Weights of a small GPT-style language model, trained from scratch on English Wikipedia.
Size: 4 heads of 32 (2 for keys and values), MLP 512 GELU.
Training: a variant of SOAP for these matrices, 195M tokens.
Each number is 500 + 25 x the weight over its row's rms, rounded and kept within 0 to 999. Layers, rows and columns count from 0. Numbers have three digits each. The size before them is the row's rms in percent of the matrix's.

# down: layer 15 MLP down (transposed), 512x128, rms 0.389, rows 477-511, columns 0-127
# up: layer 15 MLP up, 512x128, rms 0.343, rows 478-511, columns 0-127
down477 092:519499456480501512504477484525502520537455498498516507467522553501557478497506482551485501512500518468492510515480497470503505496502474514496495468552518501508489470493496465470488480526514541497500491485530493459494529473530499532507521502525533505499531508542471483500470481484588519474469504488512489484517494443484513477482530522476532530526472540463532512519488481501525498537565
up478 098:531488526525508565495514498497520494449459504490496486478459473469539506466499503512535456517456494490492508485520504494505523510513526443487501546465500525510501487525496526531464492493488495509495475498528460455496489450541501448532491521527477490481530526524545484502541498515524518501498494471517482522476549466543459463491513452494530497508520531529522502522507488483506521508483
down478 095:501477472480480498463506488502502493501523441504512484556537523500479480496517512492526510485511545488501518479516467504498537529513506548523450493489541499461467495467480546442505528504497497516504472483505484531503515505445487540515518469478516460491448449504517497523529533483521518487530501518496492485525538460450504480455487489508523493453508515512510493501467500453471477522514
up479 103:517493474499458527536544509492468507483458486511462519548477528454510462516501514498517481515545478482514525486542490452495498500525501485471495482515514518498507470464469520526531483478455474535495526500488489501500496504524507495510509493475487485474505560511451523505511489492462545492519471494521489467499456470519494545511515510474457521563438467531503505489462492493524517499518
down479 109:485478465471462511472514514514480440550467507503544502516499490479480482528525466531489483492490512510543478513533517457463493484489504463521538510537518545485487476526517450478458529470534494549454509480506523462515518487508479490530502494506507516481507494457491515486468495472467483509486479499519524469475473511500535492485527482517484483546520487501496472488534520566480527491530
up480 101:490487519479491526472505529468519540506525501489466506480493524524545451500514507543520511475473504482474497526494548525510481498436492574509489491537523500475507487495543503490477471513490527481479469519522523449496452496489512500505499487494542508473501505513525502521503496438497513568480512515476501478485521523452471479517537507554490496476469525511520485515491447495509494529514
down480 104:547495521540509496481519492499468447508534531496476527521504530468487519529511505535445507487506505486507500478488502467467481496556466494470528504477543490456511426496516472531481508550512483531505514467491462533513511515497458515536524455543541476533455547495523506506468500503503505505526498525458455507498489488513513479513483511494494505522516484474474520506513501485464515510500
up481 101:537500486532517476504507535506490482546505499481480488496514495524479447527569466456504531500511435525468485496531507513502570508521518471517497482479484492524528523520542486520459507537500501449530521502537487488534478516493490435519540498504500495520529500505478469511488481483537529509474542476518528497499524474499503519498451511487474494487458509483504504473520526475499522477490
down481 105:501509507509508565513502499475506522518503509493508500499477478539528486487467496511465536442489547488525531472524488518493496498518434507492543478428491495526494511486435508515482472518500479504505469594509515497512510491426507483512490523507507482505487519474485508525480499492505475476472487513515521498499501527521532512509489525486538482497475473490510468476474463476487452482500
up482 107:523498493539491527479489529515508475559479520500524499494510520541501506494547499488535474440498428471526553470524488510481532513497524552500499490481472503514471497483500553505507515500491506503485536491504495504477502491472523481501521542516513486474491505446506472523492510431510523472492526499507486480503481525523491494477505485524542504497467459491489519432475480469454471475506
down482 106:517491489487481490508478501505490524478499553490474451514547509503539476477474489480501490522541532490473496511552533493484538529482476509510522539508488473513528561509518471505521514496463497507472527535473534503501491468497498492476458507505509465510537469472478570499498489520490461496511534507492539507519502455575518492476456520474509486515452525480478515508478491496506526521480
up483 097:504499487472485503537521527484470516473536506560452524503482524496534508504462488505522530491541523470473524541490497501532492486547481462542474536536516507502510520507507517500479485547493469462472517510514477483508491490547497507489512497555474527526456494519461516494481522502486470507482524478472469502529503498511470448521525502546486551510481456488482514523456494479497515516458
down483 090:503489510508489405507471445526504521493490457499519505500533474493495496506490542513450470475496494513514485490512540513529514498515523502502541449478511484538513478504529509479497486460529546528532481505493522482486516506492530484495463511482527487468527493505526474504552554475498470477482497489500495502489491481496509556480487520513528494509506483589488483519495494508499488454533
up484 101:482471503464452504468522516487520443456515477449525516497476537480468505507493492458522505506487484501507502528483525515534471493483515485522519473473514541521497501479550500486547490529486541494458488490516479465539495508528518519517546489480516542490476528525487527485507483471465491527469483495483528523524542544543508485497505486487508484514441491484536479455514480514474533473481
down484 120:477490510491525452462471499541531499524526485512483510517494471509514518506516484501509544475504490526491506453525464463519455508518526534463464484470478503507496545523495460487485485467535489521510511526514458456518459453486457524517493519467509472509509491496536464527531492495470479510527504472514491484471535474443530451486487529546521467533506524508488510507498520523519496477527
up485 091:551482483508491489529503562492483488503481529492486515471448542463457493483516455458472505502491506531521496502497476526489513523474497509449470493540489481494494516531464503517476474456505509523519543455529524456508514481539486490468508489503511540476517465521468515452518509488523514464466508478522495527503515484479506504501490505493557499486513537500503476481510480483525513528572
down485 092:526523506551522487474477478554489495533481476504531471567499531525486509529496507502499550515499514516504534518508504542521519480496502533542516525523492496498510469511529478503460457535466503501488545472490473518520466497501467524474488478513543526521490507464513521556498537498491485512503491466490535493479498463530516526486510516442494515488497496525497489519547486564463484526502
up486 095:520528492521505497491501474493508494489524431532470517476477488505526512478521522477490507536527516487494542517476465461526522475478515547481512514534508521475518528514535442544512511499451458490522535513479516503551467513487466469513567529454540512470530489520505516507520494489500519507523541498494513486485481500487522489502482504495472561488498524476504481517539474539480483509477
down486 096:481495470490509504512526517458531519530471540471540513486494545498498482568508540519488505498500491514549454487534507533537500506513490505527470488438521497548506506475484518457475516491516497541514482511536512458494511506511489518543430526519512514544470521506514521506491491493514510507518463482517493531534552464505473507517516492502547524503509499480516475515489486544512527531506
up487 103:504525480520486495504471514502552494543497461496511494510505481492477478475471492497540494475514520444520526490466465507507480502515532482506541481467483492473467495526513488485458471513514490486484548483447508481567515555474501502466468510505535529497506534487517507465515513488535479503519500521468506510484516493529502474515508540517501499485454514452564528496503458549505463475509
down487 106:486553522484493496571465533496490501473496497511511551514482520489504532511486522550508475481489551520510520508434509532493523479545501506504465477497463523482497477474498486508524500514503483513499471493458510507510518514502487475470514484542476495512485502485491485502470468545489502504429488544484502509520475492451509473485514534482485457493508504442487485491520520514435475493470
up488 097:528478506530476494476473484475503523513489493430459429461513545511567526498497529506555523489507519505463488528511470501503493486499515495465522524510536509486511456501521492490520501472516464541525489516526490488492489515470481481525535489513503504478519509494507533523543484479476477502541473497474502506460490523559472516504546468505524473533504495501502491490519500524535487534542
down488 112:505488503517523494504488502477505476543514452559491472469485526471470522529498479505527534500533473466522485497482512490521527502518497458493538512475476531500527507506483526530492517453530505472435548587524542537520524508518487490504468506502494491497498545515494502502489517533471510521525485490478486506478504478505507450479530473519468469498497505438500456506509487493472497521483
up489 103:448501506489486454491522504510519468474483462493485492517534525481511521510480497494444504548513504496465529492515553509529522500501535503507493523465522524488526455507513522482484512523478508523489532469467523523508498512488446468473504550590476494476491555479494529527501465519517514494511507474515501536467501535472504539533524518484508497514514520487490497518494548496476493461475
down489 096:504468453512481526501551456503529494493490476515511470509514514525467506520464528473477480485500532458489522540503480519521482522471496477464544498517487513494474458522531451479536487518543494531505476495465530521471497520510476465486470495499526489472467522505538539528494513466490475474474444501524486552479517552504469499506481457478498523466542482498495484526514491508497536495501
up490 103:496529503489501525460505473477522544465475525514512487554526532484564500478479495526548437501516497509525508524524486476509487463480504496527533485501517528443486521470493511478505486498515486536482470445507480515531510507522485536515507492519511492534489499509469485505525504536465512501460479492475497482476516535507525455517552488468508510486522528486548550487517507462473525508469
down490 096:533530516478477529533482510505526511538531467430465510535470498445452494487486488518519516515518469528496485505531481474509489503479510526461438530514487563528490470487498521469494490531520501494530508456503507497499538483500480508487473512481500528508465436527521473502473544492517506487472500516505498523463504457523464520446480491496477503509465510519496485499467485527488490492508
up491 110:534502519534453521533503463562457485472436502508489443493501469503517507518519477504485471492460507466473480502506515478529488506543532454487513480512510509522527496490537490480478471464453519506484515487482502476454522477543483506491517461515509521499495521510532553490456528507494490502514484526492542509483513506498475522514522525517458487483513515503507494490460507511441470531534
down491 097:526475493512496492537525481473562524489467482527476512482489465525519452524497514510496493498544507533533510534502504509489562517471529548479528504479562474498510473549494505522504489490479442472493465456498488534502527467500519549528481480536484518468510497476520484485502484492457487495465474461511503484498481515470499520491496482509528552541470499495489496452500483486491497503481
up492 099:507485480528550493511530517528525498470508498507481494500484492485542475513466503480545492474528471462517499507486490530530567492498473475500475537494502475464514478489504475480508500524484517504508472492478557480494493531478522511491486511493512462522509520525508465471511475506515520525514524476502511423531509498493475524433509482525499503469455517511506520521482498578523488487563
down492 098:507515503510466485467483506495511454472482520512487464515543564489503471480522482558554487494530508523496534495530494514489445497511516472518571441512537527478512508498505527486493497529509468518472502471468497497484536466503486498470520435514507524505482497490460512472472530485505486478492507486494521484486481462501550508474524501520484520505495482515540492524526458488531522477483
up493 101:529496480523500537482539465534546485473558475495519507500486493517489474522518491503471477524460531488501504487502524528467525509560476538469519511451552434476488490479471478486507493509431499523495503508508471522480504525496498478483500504516533514498491500500496522516563481514469476492516499534504489506495522504480495489502467455448482508527487524482478492525521453509545486470476
down493 098:452523507546551488529525524511498515476549487519505519468527505548489509484494508540517542480517465505534463502516511502494524506501457513513527497499511489468507520476482513520492468489497531480494520472475468477501518500511528479465496517475494508520503480488473508529505518507524469526514471545487546454460512466514466546497503446538479492486544549550550507474487485509466517508512
up494 103:529441472528447499458540548488505515527446493533517510475531503515472470512509490435474516498481485505482487513529544521479507540508509525496487475512543501511511538492494507506533508496547481488470482456524440518518462491526502545530443530505501512516549494532508509478542490490490502504511466504527488518520488512518500484537462503502474496510477529514495524508509469501482498516512
down494 100:441503439489520515503520502474555509475503511536472498531530412510520514450501524502519501506471509504440476501522503445487515508534518494522512468524476526517491542504510483529480501498492483523498503537521409495490477493509494498478532512525519507533516510471483516506508535551502523496519507496482531468477498498509520494470520514502468494524492510484500503475465522479516479504525
up495 103:554546482514477506510511500523576523513498522488459509531481531509485497476541507519531494513456478461473500490496492514501532516528482533485470492501470477477505485471490515464472498509540546456481549488518461468500490498464490479478519490475537512461439516515471476496542510492501519499515503533499484522511513471508493524485517431521527515517452518490481494498510500480455512487506
down495 103:530487489448501480510455491527503487460480500536509500521492519493522523525514495485535466556474478490496507490496524505462505505482472478529553497464518499465501546467502524473519505512548510469460530493539501488494466463506513506542527491509511461552545493517480494492543503502509534492563503486521485521466477480495489486519557529470494451493527528527522524525477478496500486492488
up496 104:533478504504507518476486514517516527526511471524458501539530517517528482476511473469490506536570504489535545485490495503543532509454536467508487500497486509531505456544506485498501513479533482449499499494493479496550508534526481497508531514439491464506525487487473516510502490561460477520510506484494507475507534528499490533541460520541540494476481520489516533467488519528476484505508
down496 098:498528448496513537478485490495482512440496509506494504536524486475493471531488548510490491478501503521472462516501457498427469511498501554519477497517470527516512546491468523526520484494483514524474473561536505521511510504484524521478476510568491484505511532496519488488485471432488508480524490543499473517453486507503503501511478530494469519502480510543486485510518466464498475477481
up497 101:534501509472497486472515476491518510506525461504509453496508513507462503501459525533509523470494490489508501525521506487567491524497524508502433476446499471513530528507536502458560456412519493481511464488483501513451484466501534489513467503522514518503504463524505522491516504496483481500489475503486467526494512504481508527487481517454514520504525524501502551458489513486524504537526
down497 111:497537499505487506505511493488522502482512541525505415531499490529504515518526529488498503509499498526528510524520528441475488498511448459480483476511494446479517543551493507503490484522497497495530517495486483475516439527479489532512469437501541508491482503500528462490523457527439538491531520510476494489512487514465499514491499536491482473492519521480469519528510461527529475482502
up498 106:523501499479493441534501461531485490535536512521528526510505507480510477481506494503478468516498475466495471453509484509504485507485550476458496524458458456502488495520503551504518523516482493568473453517489505517521509499506476501517500501570519483472512520528461449479465487504493556454526494537513507504499504472556472505517530517509504521510516492535523507479496491496459497502516
down498 112:485530536473519483464506484507467447487502492502478510521553530489483503541510472528508513504498523479495483466545466550509483521500488521477517505513452471495516495514501508538499515517498481459537526488502493481496528511561430526493514503492489522520490499503488447493513516485516527480554510483493487509506479527560513513514529515477536490495540459533546491530481518492449533487491
up499 099:541540497498498437475515481518484520475528509486471522493498521522530535510530462512498500454493483487486503531523499525461505522461430518443501461499495456474440495511516506516516514488502491575526468508488527503509473527506472497478475492468548512502498474488475497527544473499492482507520493508500506468456473527531551532497507506486512491491527500507495503513495504458529526528486
down499 108:480485470500472491532517515493501472499497506490438499484547454509560441478508471497534514486462527516495490465521531510547488473544499528496515503519514501473498484509507510492488481457470546479515495606538479483546533500528505448499504473499505494499508523521500491512499499526523516507495536487517486497505486511461512475505483493496505490488505493507524502438478498482472525479466
up500 096:510497499479487474481482459542507538532500522521479482515537509528483532496480436502528469539512495523485493495531520474529458499503490478512518487499506521475459515497499515507490477527500489523475522469471526549495530527515446435574479487487510508487483517526520484489516491468507505457501480522464525535483512553487542486479500549495491497465476486494480507521521463484543491490489
down500 094:485472504486500481476512521507510525473487539509483478530522519516547481528457515496496483473503489493482495498525443501492505450523515543528489474514518503432479483479505540505493500481506516492517506532512474488437509479536470500530485482489477471510448518497476504490454466462506466500471493466488484466491479476557549542490523548494521502484482499488476541530521522506497549510518
up501 101:489500461492506500534519544490533466545529513544491492512535525531536494530496498489495514451509481483478521443493462496496520491493472532460510525513526499479452508482477490510509505467541448477484482432508544488498475509504546474476480483494495478512507509458498484487494491469482489459555482510530514490522445563503484505484504487466526499506480495465523467497508517505498511476496
down501 086:502495516524514518499456482506505518478496522467509505512504505488492503498515544482507462552487488500504530565513489520486446500482505475527508504515518467494491516523496488513497477501497510525510535392507489515509509479501496497546474512487504491527460492505456520461481511495508511527476499513453532505467505444535532451450558521502504502458505519517461522476501492483498530526476
up502 094:534506511483471500476502473511496498488499543504526511505482520462519513493486457494513490509489505506454514498452509510479509466473509499481485527497487488514484452499513466508471503485519506487512458486505496512477474536497507460516535486541548494443507508509439501482507462510524563495554489460446522479463499515541483488514555492490482511542465492524482507545519528532485510481450
down502 103:489488516502509562505512509486532515495501469499494475504512488495495525527495424515496561438500471531522504489475517515495505533458515518521514487526452482545501516466487517547507520494458502494470505549524472464461504494466461539482514482468537526491526508498511524508465458471495535487530498502472486499483490486501517496516478533521519536554515536474524507482481526495520470492508
up503 098:484490498511474513472500526511497493528463472450536486517505516497476517533483519445499522548528516479476535501510527491490483572414511553539505508466498504525497492488501501487462479508514474510470526462492543495478468556491502480481515519532502509492483511532434505543526497479487501524525535525488529530504511490474534502505489480505530476468494478504516539504488509500523496506495
down503 091:478509491505499484504509498504523518504501539480507497553483484476563475451497509547492492493524526515526468519496476533471488480531511505501536473537494499492521541506546520539523493519486509465498454496497496458537542457466471487488509503486457528479494539509521488509543509517509521490502510528495511582513532510517500532510512512505505503502562510536472505542523497479491498444522
up504 106:493537478543463540487506525504515517509508521455522499440490514468474520494486466513488523535502481449527470510513496503471506488469534504529492520484516491488520492522485494555524539535490448433528502511498534508449499464518478550510508505520495514514520496500504474509516564513517535475502489468505482481489460512493513501493464457477468507490530476517506484513516527548494469532494
down504 105:520483538506518488467491480516478532483524494482517511532497490540476468544510488553494509480494484504549502473487422513502490495550506513516534508463487493519510514531473504472483515490519528509563476492500527518517510485489508540479482524513513491508535497529504490489496530531503479448494459484528502485495514511480458558476535518500501514531490556506483534507471511477505451511558
up505 107:514524491467486507492534506465490534506497481546507490492513487522521514480446543466492488550494511542517478478533538540554468503527482502497554480523504488540478492482490509487514496508499487482495499526507459493481463493504490492450502587509505519481530494526504473471490515508494524540499481503501461510469503496497474488499448555486532512543489517477504501484520503464520555474509
down505 084:491498499460444474504535490492502462492474534510493521487506501518493488518466548463515506528544510536498529507507520483502508472488431502497555552493506460511515516451508509504520480505508487477529500544489474558490480475497508490469487551515500526521479500529495466467489500522532518526479471510455473478481522506508470489477480527477524508513477500501498514565470459463503471497518
up506 100:529532494479497527523516492463489504533497507510520514462516534527475530466540472498475505505489524525473498482529520493454533503519528489445475481504449516508467505499468491492523525483482498545506477486484538530514522485512459488540455464516476503530510525492556466466501501503510490554473483476494509504468478524499516473458519488519493509504494458557512457471554495521483524516495
down506 111:509541513508502509504441476546455517469502513501502468515473452494516499487511570515507460490508513518494502508487515472501495519514497441463523481510528465509510496519517488538506512415485512466539505501533511527516492488498503508507523468504488507465550480494462505487484503524484545459480512519486494487497475513472542510516535538487474498455482515487463491490492517493456456489537
up507 102:463506513528506504525558502500488512490527557469486486501481467508488502462500482489516502532452489498502476491525465505504470502517466485486523546502479497490486471496483473524550514463501503491500507510456477487492493513504467506518472465512515542494482483538504525514506506476490531495524519427519540485486535500564580476500471472486431455472473497511505491509495509494508508505498
down507 106:486456524505447484525510515457494512492538511492531522435497501537462519499525494476476496512518516528510505490523514521464482543463486511470541542486505513494515448469507428474496507532481504466479489484511483465512545494450483474503487507475487520511495486470491504495502517520491559513488463507523503479497498491502505468488538501511547548521455475507493468501508486504527450523500
up508 102:532499462482515533472511490502461463500481497485493493483524491505466498520494519459504512519531532479522495512504471504503520492529488528538505469509522433503527535467494480522522523529487503469522481542473526453464484498493484518542514508494466539486493491494516505448530511494505492482516479532500516494520482480550560487500525508539491472510492447444500512490501454565532524473506
down508 087:547510443452500537455517505510502493508507533530472519499480461462516523469509499482524524482539541516531509489441492503492474476543449478555511473497507493512520515509498519503517512489506503482485515472488486482469519507536472519549529500498478512477510479498517485504493475502492480493514438491506520517548501507517525496479483504534466487484499531484465531487493483595484486495511
up509 101:481475486486467490518545475514491472482505528480466444500539517537461511495468502511518543491524507512483539500488503542489461483514508511525557495529512541521474479456484448487508481488495530489475483503487483517531530509499489430474510490492504511461473518474516506503520449476545459482510507525506549511505489520501496509523490485506506510485517520553551516533461472504504507465521
down509 099:531474500503486533475465505525460504514514522525506528569452484542472486486500530509545492501543496504517488528517473480522479517519488532465511493499479494493480499536537523486502489530497494474458530491511519486472567489516493493520504559498510439497515475516486494517492492461494530520489484510488508491499478485517453455520489508529471491509446475508492487529456491453503458532471
up510 109:472530503507518536476536547503506444478506523526475494514495528541500482508445476479528498466515494444480483499488510459510476542529459447508505562544482445468478543490460522486517539485496470516487522487513518487499459499534461474489477472511485502483515519504505520505504522489530535499494494484528542503493503525530469489505502481508463515531517505488477521497512519502499515514552
down510 100:492518509544518472523528524488464504483526488510517501516534484487512511524476542489498458526529471482522487530520507484477515533528489484494447510475465476471524463505522535471448504519453494498527453438497516529526479494479518501507463470500484530445505543513502513503528532527487504527522528488483503464497491509498513535521503529523508535501455523508450531509469527453496484489526
up511 106:468533492504529517482506516537444537530493495446499488483502520559495573516499484469494509553550465512526514528457521506506474472457508479509488477504522496548487460470498526543492519514502479474517488452522512468523486526546489520474507525504481501502490480481531510502498527549501499476538489508520535499500459504500471497500517492511513529476500527487485488473488487559517486510499
down511 096:499535536513514522469516516508471523527515448461515520508558442511558529481500517541483489502491480531540490514490528443517516524497512541552501476514491504475513464493498550523541503481502524495532506439518476477517483507515487517511490496488540482520462484459526502508483501504484492477542486480514474484534516523482507472498523456487510483511545521494507552476516480514496507519509